Each number is 128 + 24 x the weight over its row's rms, rounded and kept within 0 to 255. Layers, rows and columns count from 0. Numbers have three digits each. The size before them is the row's rms in percent of the matrix's.

# down: layer 5 MLP down (transposed), 1792x448, rms 0.0333, rows 1312-1411, columns 384-447
# up: layer 5 MLP up, 1792x448, rms 0.0435, rows 1313-1412, columns 384-447
down1312 090:102133110130148116108098170142168131105159164159110134149090173125161102103120148157145112145134155168101097117133123186093111107096135130132111086109135111095113150154128135153126163143146075
up1313 095:118121138142106111115138145145115101135120106115106138123109110112109174073128153141126120132107145082103129180132147096146124143160148108102135155113118116124166136167112146131183104149155105
down1313 097:157083061135169109147114089147137128114152152155113119147183194137125139139129092111151162089157137141160100086103160130103141106082111161132128097181141118137141104084105131106094146122132166
up1314 101:134096153145120144131146141149138118109147111089178104121112129150095107143154114160144153134118098131119123118124124116146111100187133146154141105128106175129131125112156127116138078181109116
down1314 090:117123154087162129163137154088160108136124120121115138111132153146124108134115101106152145110122147125126143052109146132160135167116083128169124088111117145084116142135136093114137155088125118
up1315 099:159127116136134152093167130112158145107146123147126127183122088146093145119143146118137132117134126150141134116114103129120109122185153167130134141138093078126131135122137074145102118157151154
down1315 113:091135171128147110121112109135154054164154155150145101095132132146138114142092114073161153098103125152116155169136118151179140141159117091087116147104145143093148188134116117118136147131151104
up1316 097:099049123110095129138153109080118144114130131130122122146115148145156135161094123173134145146088165120101137097144112111146106159137114119088158147120096120142087129093146125121109123105142120
down1316 100:114140122186120066129172160128158111113136119118152177093108120137127121147123149126103105147141113150125108124107134113092121109106109118151097093164144144116140116167159132131101129174109132
up1317 110:139119182117143122087108144115119172128127113125181107121094132120149123109071121066104162108103140142117140155136123143099136126151120136132147163130183164096129088150157163134123156158107113
down1317 110:109139147137135081129150078153143172108110138111106119113082139105154119137085157073144120148150137147068096138109116094136150127083110112104139180122130111097153068156129116135170117094118128
up1318 095:124120151134075129135161128151145106112127110168110131142135155082120133132137133147124107142149144102122121135132183115147135169135162119147114154085180097057156114113112116112101115118127105
down1318 092:147128087146130128148111130134140129165121117118141116140107085195136145111116148157127127093095133140098120124126104158069115140104140129119138118121117118169102138131119123139145125098128154
up1319 097:166116104123164128132102119122151141160140136137181162164108126155165140148127160134117144110139148166125144122098128103126085128098128113151148101160127126127126109122182126100162148120096150
down1319 068:098113144178113109143133133114161137119129086085132124118143101130123085143135131118148099132104123175083126153098128155115175121125147096153107118130189120098150126110141093123153125101082152
up1320 108:109120138140109111158162147079109168087179138173141112153120108139125159128121109175111154120170118090152105083088143142165142125157147100099137096136115159053127113129179130117150125157121139
down1320 118:142124140087124127139131122120147134119095145126140138142139111129096129142144141079142082185139172158081140120116137117122145131116129130134125136149127142119124135136125121137099132094148092
up1321 085:109089120105124126124124103152116139156107143110156116106155100146135121121130136147109141070126118142149150138142102118144066101130160138128151132150114109147159133112114114133110058124139163
down1321 087:161151101183149130106144123109112118118134105135128127162073098138146133139134153090149141171137156087152141098117121140097184161135100150094138123135125092065129126109148151116129158139139080
up1322 096:153145149101117139117111109142157120159145101171095149100119166138192129123100072102131153085098154091128116137119122122175132176111097116129158110117126189086125095150122114076115085115144119
down1322 126:105154160180119117146186123142092180132124185112142132138091113163129102129122111142106128080117074124095145107124116173138110107147133142110097158107121103130102098146123135139130124114126169
up1323 105:139107118102112141113126128157136184160092118115110135116165155086111157175096094126088135127114153145115132125108125131143122125147117096114148140109134135099107124078131147136166107117146157
down1323 098:127156131171152108117115101115154184129121088113147179129110123100136119090137144118114119091126132158107120142134074116072145124066095135120145098133129104160145097152119122171088113134063148
up1324 099:162114119106137123085138117135126140140106084152142162161104109095139137119128092140094188065151148113139152130172151121135079158130109109115154138165118201128155120110099121112104123091162120
down1324 116:129122138131152099152138132099116139142133120116113121160129092076144139133150094130124132150122073136127142147131117140076107102135135147099155094129122132158116125175132102130124086070150135
up1325 106:133119141124134107142104127104111162082132124119143183139133092134201117080097128071147122126113124130140120153133127087162118132141082124139154072127143068132109117160130126125150179151157108
down1325 108:125208106172098158119114111135153145117087071095156139128165081113103132177111099145163162110094128134098159122118121118144134156098116132128182129120118130138096102135134124107120088096144154
up1326 108:137118155115117108139138116114112139135124103146159129123135181157156091120091119152124119138120151131131107147159155113161129154120151091094104104116115104115111090111142117137126096166122104
down1326 125:142094109119124103121141120146129153115127139135146106128134114132124090129117133112140118126127137109111095148121111194120123150141143116165140117120114121131101118154123157109110137198130129
up1327 098:138102144141149133111164102120142125132113120166160119089129178170166085147085141122125096154137114128097183151110114116144138098133078131150118123099119161140135123157147087142120077171103106
down1327 110:155115130110112140168139161132080152119123100131162130143136152136111136109119152155115117109109145147191117127139116140094146121153144054100101117109102119112160144116099111127143164102129163
up1328 091:138115157152110169142138147109158139101153138127141139131127150132130188088094157130136124131124125124162147134074150138144107115156133094108118102128108185143118134135138123128126138113137111
down1328 071:118134171170133120126153138139157138144147106175131140109131131116109112106132114147144124119140142130107133162116121117088118102125109079126156161088107110146108137131161128161128109131124117
up1329 097:161129125111162098113102153142132135132129147114157093100143189122121166107118068129137108169115112115152124115141137149153090122157126138157118101099121125154143123151142168090133126097146146
down1329 100:123154117136126177144162112121146154153131063119114121112154105094093154160120172109072126121126095137098101121103138110066087154108146075117129137143126154104154138128159138115121131092127133
up1330 088:121151122119177168118099185119114146164141137123152122120156165112146119137097152100126135109121132117134190101108134104111091087151144151105112099108184139115125135130153139123131200167139134
down1330 071:134123137093112099127162087138069155116148117145108148118154114128123118149132139121147151154116137131103120167132147141160127184123160065159109134159111163112112081118135183159136103106142166
up1331 104:131107129110154125164104142108107145154093163130130124125094182139152164099137124078098152109110156112134146142111183113141178130147108135137116150104075150188120116127143138135120157098130143
down1331 101:116126144125160164129183114136119126139133093122128128183175073119100148160148147151133123118126141165126092127157103136044117159097110135139162138142138121091150156149153095123106132160115108
up1332 090:173116143146167087137129099080153129119115138135117076169106170115194131150149104098131118107116169093142126119132149109121095129110067120106176109148125123115109147078111129093163172133127109
down1332 061:099126139128124161130124132101110121203140142106132132116162127180123125109087154118118114115158096163096153135141102131105101144147085117173112103115092121125119101138136159187124155087130157
up1333 110:163117156137092130091118119149123181113120147120168134122119163094175132130087072093145121148129116114152183105079134094122139112157088130102155125108118111139099125109142077120094128149119180
down1333 102:101109152108123135110120122093138141074136148100158105104124130129131083096105178116156148115137109153142113131153102103109118103154124124115163144117145134152156149163129120121110118132115132
up1334 096:131124131135101151122135146103150133088144123116126170084144095149141110098151145137131127124107138176122133128110153150121119100097135084157152146139138138120164058124149164121127103160138185
down1334 088:159176144118101109123146086085124130106158125086123086110156118142126132133138135102130152135127136106114102131104096096141134135139158144109134161127128132120141152178128114131145151092122100
up1335 093:110110127138127156136139123089120135124101090155157141141098171142096142143095096120124173109110148154139148099154094118136123175122099099060147121087150167116128114094171153150154095081150132
down1335 086:114148108134084132125145126119131115135104149150077162088114113106103127110152139151144124156121153121104101114120155131142126116168116113139131164161133154141127141145123158122130128153116125
up1336 104:132122143150103108150151132127117112156151112171188164123148127165137093094095108134131109159122123104127122185071124114136097102092144119108100104130102073074107139140155080140144085127124073
down1336 113:106112119147115070105092156164112140113128123146113152141116153142117139147162094144115137119073149163087129138143126120118153152127127125144114163154141163112114171120094098118111143058122084
up1337 095:119121136125144117078114117104132146126148124129148121150123125070154169128125118173117136126091130109129162130108121145123140140114139147112116148132167095155120178125097133152106149101163147
down1337 085:103128113187127145107125145123129121148123098119124160128099116146118138162125144136106110141146112101136129109123145117147109131098118068142127153127103153104134144168153118110145108129129131
up1338 103:136163170137173127142131136105142120088143180147143149138086103144147132108135122158116144103104136110157130174135102131097165143091146136140203080097127106130103128135114155138178062179130146
down1338 101:145132107103136110174129171101109112145164155122124101156154120148139126131170133075151119125095111119149122146148107132124119102109112144145124084157072087147125124096140097173109124132129104
up1339 112:120149113117146126193143116106173124157137158145123135131125166102126138115144145081120156127092108151160110092152104124138146132131151122117160108132086165109067138123148120099164115118129129
down1339 107:115110128170146158126119134185121137141120095123101120154111101132104133127133130118128106139147198170114152104092121146156099132116139144131100105099131106145124179093132154155119147106148147
up1340 116:167096134124130102103117148133146108126138135127129125171134128121149131109125132104112167107110146124126153122134134118131083117100133076120103103124170134112092139115124099108130146127178123
down1340 121:144153174095131123111087139185168125117131143106149104137110134151121146123141119085124152103058201164134138126104113140110121124111176150139100140103171126112128145082125137111115178107139112
up1341 107:115139111144097162129121102149141108135099099148174154162108141131138093117117099136130076129112117109137150149120162112131108144098150087099152186139128148126134108127124153119134168110154173
down1341 116:145124121145114115115168139144148134122135128106183098183173148162119134094140142144131104132132143143165169110134126116100119098139102137173169158103120096170132100156151109132154081101119108
up1342 099:091137108105134093174132176112126141128082192141112149121111084105096170107141140136108125126152096128131097134116131123133143127111152106126143088085126177132091117106144143111123123148103133
down1342 092:143124136112122126081106118087119119081105086127135116124156125112142144113118132082142100101146118121121110151131106130171147164154147126147096108146136164146159140130146121124128140159120097
up1343 100:158123123158120119137156145107143130101142119141116113150114142089112122109147095152136153169103140137164125139142122147149143097168139111117140118137099142140124102145111141095138144084145143
down1343 112:141084144165146135107124099114163146106125098136114111123142099152125105119116135125117122124164118115149116103133130114201146154123100128157151072104093095170113144145144136126129152120115140
up1344 081:135097097151082107210131100104154091129106141159129154089118138117095068141094142095147084110097144149108119105140141117123122119133098116112133132121111159134157112122145092122117080183165122
down1344 063:131172175110152157092142113170125181122108109090116135154099107155160134132124081161131153150126122115131112137130138101116168149160139128102120111181164133145104124112127144183120154109107110
up1345 093:087113115149135175162111112109135116110155141122115117106110142108163082127131140159152142120149120133115125109128116070205137134156131145121108107115117078121122092158129148085098094100158176
down1345 089:177128115135146107103130136145130141148137171149160163167140094136061165124143115117108121135146126119121146133104150120113094113127181113119115141121153182153143129138131132138133166165139123
up1346 104:164113153137130158121170102108137126181144114138123120131135152135117126102158142181095132127101097143137113136105137127115112155113178099092161130156116113183111143097162130111123111130105153
down1346 084:117124154149114104135095188092082136104128141092179117122101107117136145168118089157105136165121114141129145137142126128078129133088162125118146111110139142123083129122123139109136155153171127
up1347 085:175108147143117074162124131140113124131107117170127123164129129112138117122128128101076112080152139129181147130144145102140127092070117134116161120149133161139136113133125152111119162140119130
down1347 095:125147152130132103110129111136137131135136112135098166112138141169119140136118103155167134183085136116087112104145149144147089135151095095124118120128128133124109169095130090128131146122107133
up1348 067:145126148138140149137158143107176112117153103130144129147130168147178142104077133108085183098098127152165186152097172061137114128149140083138120120134102094142132098113137149118162147156115151
down1348 087:130132163167145144137140152122154143125132125161124134139130146148141160114101111124119144110126149118133199142113171124158119140126127102100129131126133113135123124136142129104134127130119137
up1349 097:142036128199136119153143117134161170081141178111092108165088132106121146104132131118140129100155161099108135115183124150101126155149116133159147169144115132091099119136125073128135169128158173
down1349 111:073139138055146114155124137108086138157128066107182138116195118167121100131152137111097136144113114156111106143086108111149141119122158130117143139169125147134153115123099112152133090106110074
up1350 102:148115089123150138097165119106144143108082140118108124149080096103103164135139158105096146127113132111083129146121137104136135151116122111143159181170092118134143133119105137145139125141167118
down1350 111:101150154160112138172130136179161089113176087147177123129149115114143105139111109135143138114152111151137124150133114080129142096125120154127117100101138098149157136145086126144124163147117139
up1351 091:164129090113133125152123106111192093166159097103139122131151157164166130118146158122149082126133089133156132143096147112127118127128095149117147098120068171174138119131121114082110063144126087
down1351 069:117151168141139094118127154128052155111138129160155129153145132113112130154154101169144163125096142098168151081143099107108111142105135082174107175129121186117145136102125196168118151131126124
up1352 107:081140124115122138107145108157111155161148123128125170116091083132111141144130125140087161129111157163116133105140161102153120134131102102131110117143073133113141133103136132157134129119105156
down1352 107:126128120127088138151143112111143128126156127132152145136096122123134138153123090152196116120110159134056113139125111163135165112100134118116146103117144132118147083173094162117135124139129139
up1353 093:149120128117106136131122120147104110141132132116147165097174138153133109144108134158114146132125152145111154130104158092164151123080140163127137135096114119122124086100125101105111099146100141
down1353 079:134156086098119136140075134144092097085119154127101112140110085108111155093146093111143129133117120131146181100085170171121120130174138108140116148157167157099131174129176166147154136150151127
up1354 110:128120177150145121128104152146106124157170086111106123112153122137096150150114144136131148127103121121115101092137122099143101100137163131129111113111114121098170120124163105110167077159116204
down1354 124:101108108124079089108110138155125129137158160116086154127087106136107171124119154165135114119077113146123125129125133121109128127141132101158141107135079175137152132123159158142161092169130165
up1355 106:145132107101075131159110081094141136097103139152142159142090139102085114105137128148126154097145140161119160089137121130151153149115144075141155143131097143157143124143133165119126135117128128
down1355 114:190131129161129120130117110128116125119136169093103101147121167164116163107101114104144117104124142141128139107112142158111124093137143171116153159106121099169074132164098140081135137115126127
up1356 096:155118113146158102139198130121082116101175106157135131186106105085090114128130177132106139092176117101128149118091124102108123118166133135152161168136148119124152146163133107124104104151126149
down1356 145:111155128122150141142082129082143132161145171099117105071132127142135141123129117134144131189087149124141102107135155115179123152067091123064100117136152117125111112127126121115174161117145117
up1357 115:102149168160143114153141120188088182142122086133149187120142122144121110127115126111166106109117110131124153110086134133162089156137124127113120078142118129165139067125180099105152106137130165
down1357 134:142178140170127111128101113144137106118171143133139131096112120130109120174085111084162116140141124141139116111146157177163142087172129176172148077125148149136121115124141140091144128146115186
up1358 105:140119075143085141151115139174115104114086119166108162118136123088135138125130123165103122135112151106128131107134120092169123095098132130153166136127184129124152106125118093082115159145125148
down1358 103:113147141100107151167129169134133114118110135115137139129139124122110107107102149132125106116130156146117135151138131095166172162130067101093141050091082132155117122118127136108135139135144137
up1359 101:133096132115118089151126162139140113114155123118155099126106119093110110140134156139133103135144143087131144145101146130164100129123140132126121105127162095123150127113110123141120112107124145
down1359 091:161135132138141186185132153138163166127119126132144125100151117133122111118111092114118160112075165168092122127113075129134132096119110152136154087150108130120116127147167110107140155165148125
up1360 100:159153138143121131069123142132109130123123076127148132086146127145141159137116085117088125121158121132145177141122134149135101131100104138141109162120148149123144115151138149141111129141141133
down1360 106:082159120119082147160153095148167150147119130088116094087110128139146164129110140133144139133134109184123124120136095086160135135133152124129181126132098117128105179106128136115140116075155114
up1361 098:142124183137143110095155127112120121144164123106103096130130132166105077127157127117111107128158110099099124131141115093143133128127145127135122086085142148115156138114137105081148055158132138
down1361 101:151135104147100130137110099130156116144140132118107160104139130105159125124113153088098110137185170155123148104131130117128143126123099116124080146131115109123114118104101097163124123079114124
up1362 103:118106137149091131119103145102170138082128105129085160127119128108128128102126131092149115135106130134136186118110158081147108102115108127092124104138113169129112127155167133094117166154116156
down1362 079:124137102136101181111185137123083122180157112106155096098170109131141150109096065132097101144157114123114113107178135170114126147121127041157141120124137121139133123130102126186134101130130095
up1363 102:134097183135173112134133095104118119131163132120146157137099181122106140136133146134134130103164127127136110093151132103126092114172130107103153099078113166122107158161164097094157089119124115
down1363 092:129136116133152146196142118152103162097124117134115140169159161090112096110110141095119111124077158108112126161080136105121140161114128102086137134125102103108134143114108119176135120147116145
up1364 099:110111148165164109150087151153083127115129149139129137113130108164118119093127124124114104145092134105124125120127137151095114147156184127149127126117101116127118129128132135144146136127163128
down1364 110:137146122116118153129204120142141094154103088163158127142108103095137129204175131114127149095154138141114135147141159149118125123152107201145156135163151125145156143153125106084091119156113118
up1365 102:134120118142147129105141121154130123086172136116118132155174159147128169118074124118143132135112141111154161138116167138110101134132115141155131087118153082128124154085132088148119125141156144
down1365 100:147103142154109128150134124136148147120104134149133150106090113167138093163107161126127066117150103136154109134153143134109121106128131130096114144141126152124095086132125150129120133147092185
up1366 084:132129081135155100149126137095158105139112096106130124171118151120119121150120127104131105133160189101127114111134113137161144107077121126102102097123106199147119120150148083139112139125144122
down1366 064:110145154154090141155138101185183135107124135172138145085116113128143087101140115159119165112136126131129136148192147111079128143175154134073125157134143128140103156129110149139141140095148099
up1367 104:188129127162113118142097141137120143106107169112151112110143148149135153092115095069085126152147125094131124152123125110145096130115069115125117110132166157119088132158139119105131117134135159
down1367 107:133100126144106136146137096135160144120150140144096119108132107131105105161125118137187091132119121175097096105131108152116135112154126147119111122142103118140131134094122098139147127133121120
up1368 090:125166125146091146126143099145129150140143140130162130083115094160169145110102095122116153092171097147129155134132162110135121146108093119119151154147141133132127118109145119157139133128095144
down1368 103:168091131092165125078125178107122115141125107087085124147147166162108115129125144093146168183135137159165128102103132116113089130133142065156110119159105135118126127140125087109130090142127120
up1369 096:128107096147161176135102087119138099137126125085117097132099148096165142130167117121089121128126147114144134122138131121176110127129119126113154136119139174152156136152126118089126109117131129
down1369 091:098102173151115134108139166124111128151135114135155139138143186170132124137106129122145123094133126162108111126129104065107148107110137212154130130137150158132107127142106154117149138105128108
up1370 105:144086110122096154147127113124158094061144121139151171141117132155097131160152154104127145132126096098173136156135157125152126111113118137143148107138124118118141150112111123111132174098157110
down1370 108:137110192127121119123142106103149180158143117114131120094192116186150082158123139160159148144123146108126100082096131140117145114113104111137108123117150181123138103097143129128128141156152118
up1371 102:143131151136168142166084099137159137118112168137131133120193135102120113095119136088141105127169109127117159122096104134136141140169140154165170091160128118107099130120162099108127132117180115
down1371 097:166090106145123124137152113142122101125134043126089143152099098132118134133122130120122125119120143129114125126153168156138128124094116132123090165107180108148128151102095129091146136127097172
up1372 099:108136142135141151109106171142086166123115170120143143163127120159150110103135151109135133086119080103182101116115150105168123092113135150141150125175121136113124080144123097092127177111080146
down1372 101:134129147128135121120146101111132116121147092135106130109104158076108124135127140147099131139119184110130115157128111109136139176108139148102137153189117117125118123139157154111141173151151149
up1373 076:156120130102149135131148106104125139102171114140176141130112161124155130134145131163107161108136130154124130104149132106139119149163118122136156100131095133107123140122125107137121100134126119
down1373 075:115101130154105129138138118167135117126121138143065125143149060175129110124147131130144100145145134095155147148092110131106125101092130098103099111135132125131114146141105148142139149138144159
up1374 114:134119124112125095090121148162110136113136103139132127138099139138167140075141108143112167093160137138173150131159163116148116130114125123132133131136133133131090112099140140096131179115149160
down1374 144:108118139184134092121150124155101168156132122106127147160095095131134110120153154185106147128136097146105135128090118124110089116123141157097099124107160128146090133149127095146158116127080147
up1375 118:116143159119149129124128135147161152142098127177118175094077075159109113139091120080154145134084125141103140134141128068149126109130162076108085110127139182138149104099154107148145089108133136
down1375 119:157151125124083171123083121154110125151110119135142140149126111171154164148139149138128113115089134099112165106118128115106101164079150135141091177115138170141106074102147125165102127132134136
up1376 106:117100146113131143136125088122115153125167153111129124140097134164135138132112128122135135116115137148146119115088117146145109121118119101096117090120108121109146116113163065116122066097113127
down1376 109:139093198153130129139079174111144109108115093122077155106104140136136138085112108107137137088144111125143141136153163108143118159141103151146145129173125145131141122133148121112113137144152077
up1377 100:132133123170144117108111128145159104155164142118107131131135150121141174115120097108112138113148110126142159167153135113124043108097116147166136128135174092146087136110128126118134143135103139
down1377 092:121105106121132121150101147132112151107067090177143115115157123145124150146127113178158110142112099107105103163107087161107212143127141135131087170123111148130150135140110124112088129112144113
up1378 106:132121112081114149157141138118124135103132132178136118144144076144129153079112141146156149130137193133113156097168131141106125117106144092142170171152120120120122117106168157133149135125097151
down1378 102:142080132145146104163151103112129123152158155108145115113178111132161139133079097151133144112161146098093138099068135129130122144120117102141109131126156152096105143146148092101109085130138142
up1379 084:166116122115164123151112132112133148109164126169168151145098141122155093110143092178130164114117122168170135132160101110133154145146156069138140097135109134136182125125131170111152121165126150
down1379 080:068155123136113119100151100170175103150130156115086104144159118123167147137156134105122166145143125113088151138109155207123146114131093140139095142129143078113137130144122130125111173067139138
up1380 106:106074113136120132153115138096139095120127132156168124162103144102138092121126123109107144167085103130146105130154121128141063111139112142147164112111142154177129120121167078096143126101137124
down1380 111:112108154163093133160133158126094106121131152144137120118119152120071074104139108140113102099102120109109110105134109144120087098074131122154138115130116112104149119120152073109166124076137129
up1381 093:161100100149098149087127153133123118158120159081135091140132084119170149134129103159150120102136102122123131104130125073163145103149097159131117143148133112164162130127133118084162151103141146
down1381 082:100156188135138100146128114138155118118155078158130145109141114104103097102147086131125130136114135111151132124140112121119104149139145129105140093081118125120129107109132086175122164163116151
up1382 108:143136116146146153150146115139130151142080133115144161115072126110130116135129123111139199132120102150157163109108141111121081161109129095115163080141096105117160116152123105076143125083159146
down1382 109:149146107131145103078099108131109123145158147159109115130095170098070151088105118127137120117161143100097096181124147170072154180102146112155127087152147122135110092154120140122109101118134127
up1383 110:118086150136136144114130139095099139104152095133128139138111150137114138125078110171101127161144144120143118161122138107154145138108125116099106104088109154177143103110180133100112147125150107
down1383 107:135145120132151116176093130081116139095119165154128090132110127111149125101145127129130117156110126150162137097093142173100146103105107127138151111120135113145121087120142156122092145168092141
up1384 096:176139141121136125112109193115116128171156148112188112103162159118099094118101174130106111138151085149127108122085140121156137104120168132148111107117170153141093131144169122139127115130116124
down1384 081:103123140118152095176149139052170133140108089124127142101107122121144136135132140112155181144118134124096114127126151149129113120129123096101149174112139149116115150105164137104122137156133142
up1385 090:145119139186149119145210101138086133143123112145145097171150110095084136151118163135104117101189138129121143119088136148112134130140156155115134147107112116145136157169108113133130127141128161
down1385 131:104154147071120132132082124120121135148102120142105120103094156135169132114106117129146155150101100144126134146134122087195135127105112072087134114123153151120102139089133137156134095114129084
up1386 096:089158134152125106112116167126115138102139125148130157150073116035155103093102088091138138133133099111123156147111151114133162104135093144096149124087116101133108123106113139078141113132115146
down1386 094:143073116162145100152158139143120142108110108114143112150119145150090110128146129122114150097135179099118107151165095106072138129138121130161131184120101090114140106144124154105103149105117125
up1387 099:145104150118156171112126114151133145123076122135111134120119130149144098108135047131152127140142145115169112104175118124108154135154127097129145158065104148136155085134139119125130134130130182
down1387 098:153124149151126157130106119135140083146132107118181150149123111108108120144128167111122159122101108137144110153106143173160106085093143152108132151155129078141117148148135124102140111113081137
up1388 113:125112111161157139123123086112152123090118125135124138104080132139155123139098056076154122117091161127146172131100113104133113122156133114122173132143161162101112131142140089098124152102133148
down1388 128:127097121148148153106081109099156110139158138077147100099170118132142087137135150136105133167098081082137102137108131129151159133196151126125139136121135109145142155152119083101122141166119095
up1389 099:098131127146154136062175124153121175127155137088073145102110110185153144137084105114109116141132119109121135161112160109142102142124102153107154089102099114152103135123147091149126129190105138
down1389 111:156125115165124126132152151122132122134142147130176101147090159097137072151094158060181152114159106135152152104142124135117126099088149097144101096134151120123125149172083122138110125072134145
up1390 101:131095131140096144136153124148139164154090116121116118111127125120106152082138096144099112130143150136136132145126140127167159154158171127087148107148131107139118171099174152082155078101136126
down1390 100:113184103154076159117103109133121176148128119128110127110142153115120150148118144123091126141141131107136171129153094145086113166112140104118132133133161114094143109099123102126100129128135116
up1391 101:111118114105103158123121138153133131104150147149119138118125144109120142147118083097137163126161152091129102168110212109162111085114111139152115157136146134135113145112134155088120168134146120
down1391 111:137165128098132135105123079126111099143165129155125100097127136123124143173147129077153085071155119121136146108123137119162146148123118087115092180105128157172088099121146140148169106122121119
up1392 102:134144184151105166114134118088127134157147135139139102075130159154176129128148135144097106173110166097146117104118142123099124076167151116130122088075124106147108104100145143122140116150144149
down1392 096:130128114116150067108142113102121129127112126147159155203133135102108142147135101136100146072123105148086117158156122130129128122102127158106097174121118124132134151131099104117121120111136122
up1393 108:145145111163132109119144163122136169112135140117105124105085160140187129093128141130121150109134109110114158136110095095121132135156100140118146100123096137110138112165149106041145153171107112
down1393 119:110151172113136124148163116140140129125124149120188094128143136113134149080145130135142088156142127170112135160106064139148128133131129134112128159132156127121141143115112157125142148090161124
up1394 097:152101140147109150127125139138134150130051142122162116121134154148099127157082154126134119123115144133129159131133105113138123093179101121131107116091142115119113151146130119117115110138140123
down1394 087:101146145108150114185146108125134135078112188153131118130138076144087126148112119091116170114126152185084091100104153131148109164114104096104143121111124183138166112104145127152104110135127112
up1395 096:153141156142118102117148149092160165122128153141132106127133154097150143108133142130125136146121121101094101186150100108139145105161158096090107158098162100135072148119132118121153119132109138
down1395 122:134124137123087154094138108132117143111172122100096134059091153159121164137135134131122146092170116097126153111111156175143192123121104147135174121151148114157111106121152112111097151132133112
up1396 094:078138136146135070140185151142143080154108132123128149124118177148124138139143130149087122140132141097168155115086104110146147122099153146102073141149134161165134145099156136114138152099101112
down1396 083:106127158138098135130107106092138123093107135094145127101116087150149146140114140117128147121128117171149132119133129143147131139129111107179152110132112130141108115128132138140113123134082088
up1397 103:160114123129126162108158145128139132088103084161131143126130128125143143112137143127125185119219147128153172135119187140118101117110122072136118145143141134095156125101124133130128161153153149
down1397 104:122094142141123119131113115126126134123122176172105103126148108143189120155168101138097125176095108111121178129145108136121125143054163164184111140114152123130096126117139112139157154164149156
up1398 103:129104130138112120133151124071133145087113115148109135135075129111145162119130153111112146107142113116149196132151112108102131122164074104132195148103134138167103135146164112074152156102140146
down1398 105:182136149131145123155160109111145140158172077152102131160146113187126087128139134145113099087134130109205138103121130138096152131146119117158119123110090123123112074131147121124133118142101111
up1399 098:135157114175144080150193116085127105112137090137117134146131083128112144123131164144121127107129112133125110102078131133134117117134151144133180170121138147131145160135112102123112101145132156
down1399 118:120139140068097168145110152119087157168142139137102128091131156090137136135109115113128124158111119115171154123111164109163152126121091072094095120121109122135110084110160143125153138144151132
up1400 109:148102181127142085114128126150115120143150095177148092130117161143139102100120097156095112140153167131118139129178170152092127136087140135153183133119095094157107104120168166113089152132120135
down1400 105:115122128148154167166123103157110126132078080118114134115121138132135135125137153151102103131124158118156137137130124114080101108119139135117149093187073133174138100084133108156135108141132136
up1401 099:170143088138166125115147166171087053125131076142128146183124128137140156121096109148124134120168136133150138171125142163114137129109150127084130123075088140123118106151122164116113129164105124
down1401 101:113124139121133164148171120136162209128101129154134088122127144086148109093138139135156105120089145114097138118102099107167123108101141154154134111147080149132167144094122159126124118081121128
up1402 101:113130162118087091080158170146161156125138101157119124097150108139175139116147129096108130117130132170139166141085147144144053111113112115117146150138145116059148124169167083099146146154164113
down1402 093:177151155150125143134107143155113110133129104128164150110093138129129112128081130128159126098126141122144126162134141140148129113089129176138102100121128094147139144148068180145147083131108172
up1403 103:155132127134124120105099159122126164117139183181143157129130119090116163128135096155150161104088111132096147134120149166124105119135123143118114137094097128092121125158133143128114153107152112
down1403 105:147126112129168134142156145121128118132139122147179144095106169160129118140142115095119103122141120159159101212118121150096142104122139189107146126153148116156154129119132118086116110092117117
up1404 110:122138142101107101139121151117127103142128126146115151169128113166137133089106129156146103132102124122132104129126149117097122060127141117126166141132128137123133142118112150112117125140115147
down1404 141:137155159135123115158136131164117124136170130090146100137095120161142108085123131178147137146142101126115111110111107145118157095157153097125126168140158131131100131109142124174138134138120194
up1405 113:148135117139133166147132154171135128166126164122181094087103142135129154111086118096127149126095131146153111106134169108109122120151166089080110102128129123131100133125129128148152157122125148
down1405 115:116115173160138133156158139070150152143150140123156138166074136133147116156150155137103109110093139130129146125160132154133144110098098166178139157119096161090101103115089189175133108120144192
up1406 105:117109133108107133124171135156087133131138082128118140173125170153105097135120092150162129124149112148177150128103142096131107122143091067128106145114128151103104095091138143142135136134130116
down1406 115:162123132119144140149129113104130088135124145114181155103157096126126122136153095130108107070132156120127144108129150110122173129104129108161142112118119110167129079120119118118124124128139158
up1407 099:127113119135101115122124139135126138069153104126127130112097147135115124146157127165119126105140123170140135137109105135161102104137109134144130154117144091147098144117156154111121136113106193
down1407 104:128087131101097153176175127127129106100110145137112125056118136133131172118103116158119153095126101166126110090136157141151123146155123081136151146145136138113129167102117140144135079100128112
up1408 090:146150144143138177114163145141179149178151089106129163089196111068124109155149111096113127135151117129194155110074087124137124124163117082142149140143137100156123151098129109174141089155132147
down1408 075:163156150112139145165141160087093156169111137173163098158119128130138097101114106155116163171138080166139113155175145120121102133146150085156088114119176142120128097126123171082129106112147112
up1409 100:135146143136155101152158127155104127169111121124111097164168087148131161106099126129127127120138137097144138164128170129130098175110183104120103094129121146126134129127140177119089100133157133
down1409 125:127116115120115145119126109074139130095136136120140128132103149119104117153147118122149119154103119138100129115101089064114163102168134176123145159141165169154118104134119103144130140146077161
up1410 101:140133160141145084115113128108139151161166133128142115138136137111148161155136156136150126073140163135184178136114170102145139094111129130152119113112166099131131121114127124138129169102119122
down1410 105:133109148136126166156131157110112101127141091171154150105179132151102147137148096132131103134160116150169122095139131093143118135149121132149153095140159114175119127116185072103111154139119133
up1411 098:162129124131127107125120110074180114112128094128130144178101076035114149091082132142138161134102092130141129187094137130159129125157158140143154180132093116142125139099126098118130159115130160
down1411 110:136154105140114144133141135159096151136149085120103125097149103132110106164155112138108178094142165120170126134138153131118126137115088075173081104135150144100132084121135138122142176126142161
up1412 100:145128103129173163108133106132144112154155122120100099160094158118150151126123077127116119094125139098157152142172145124137146135130076097107126119107083120112104106131116102135121117146070102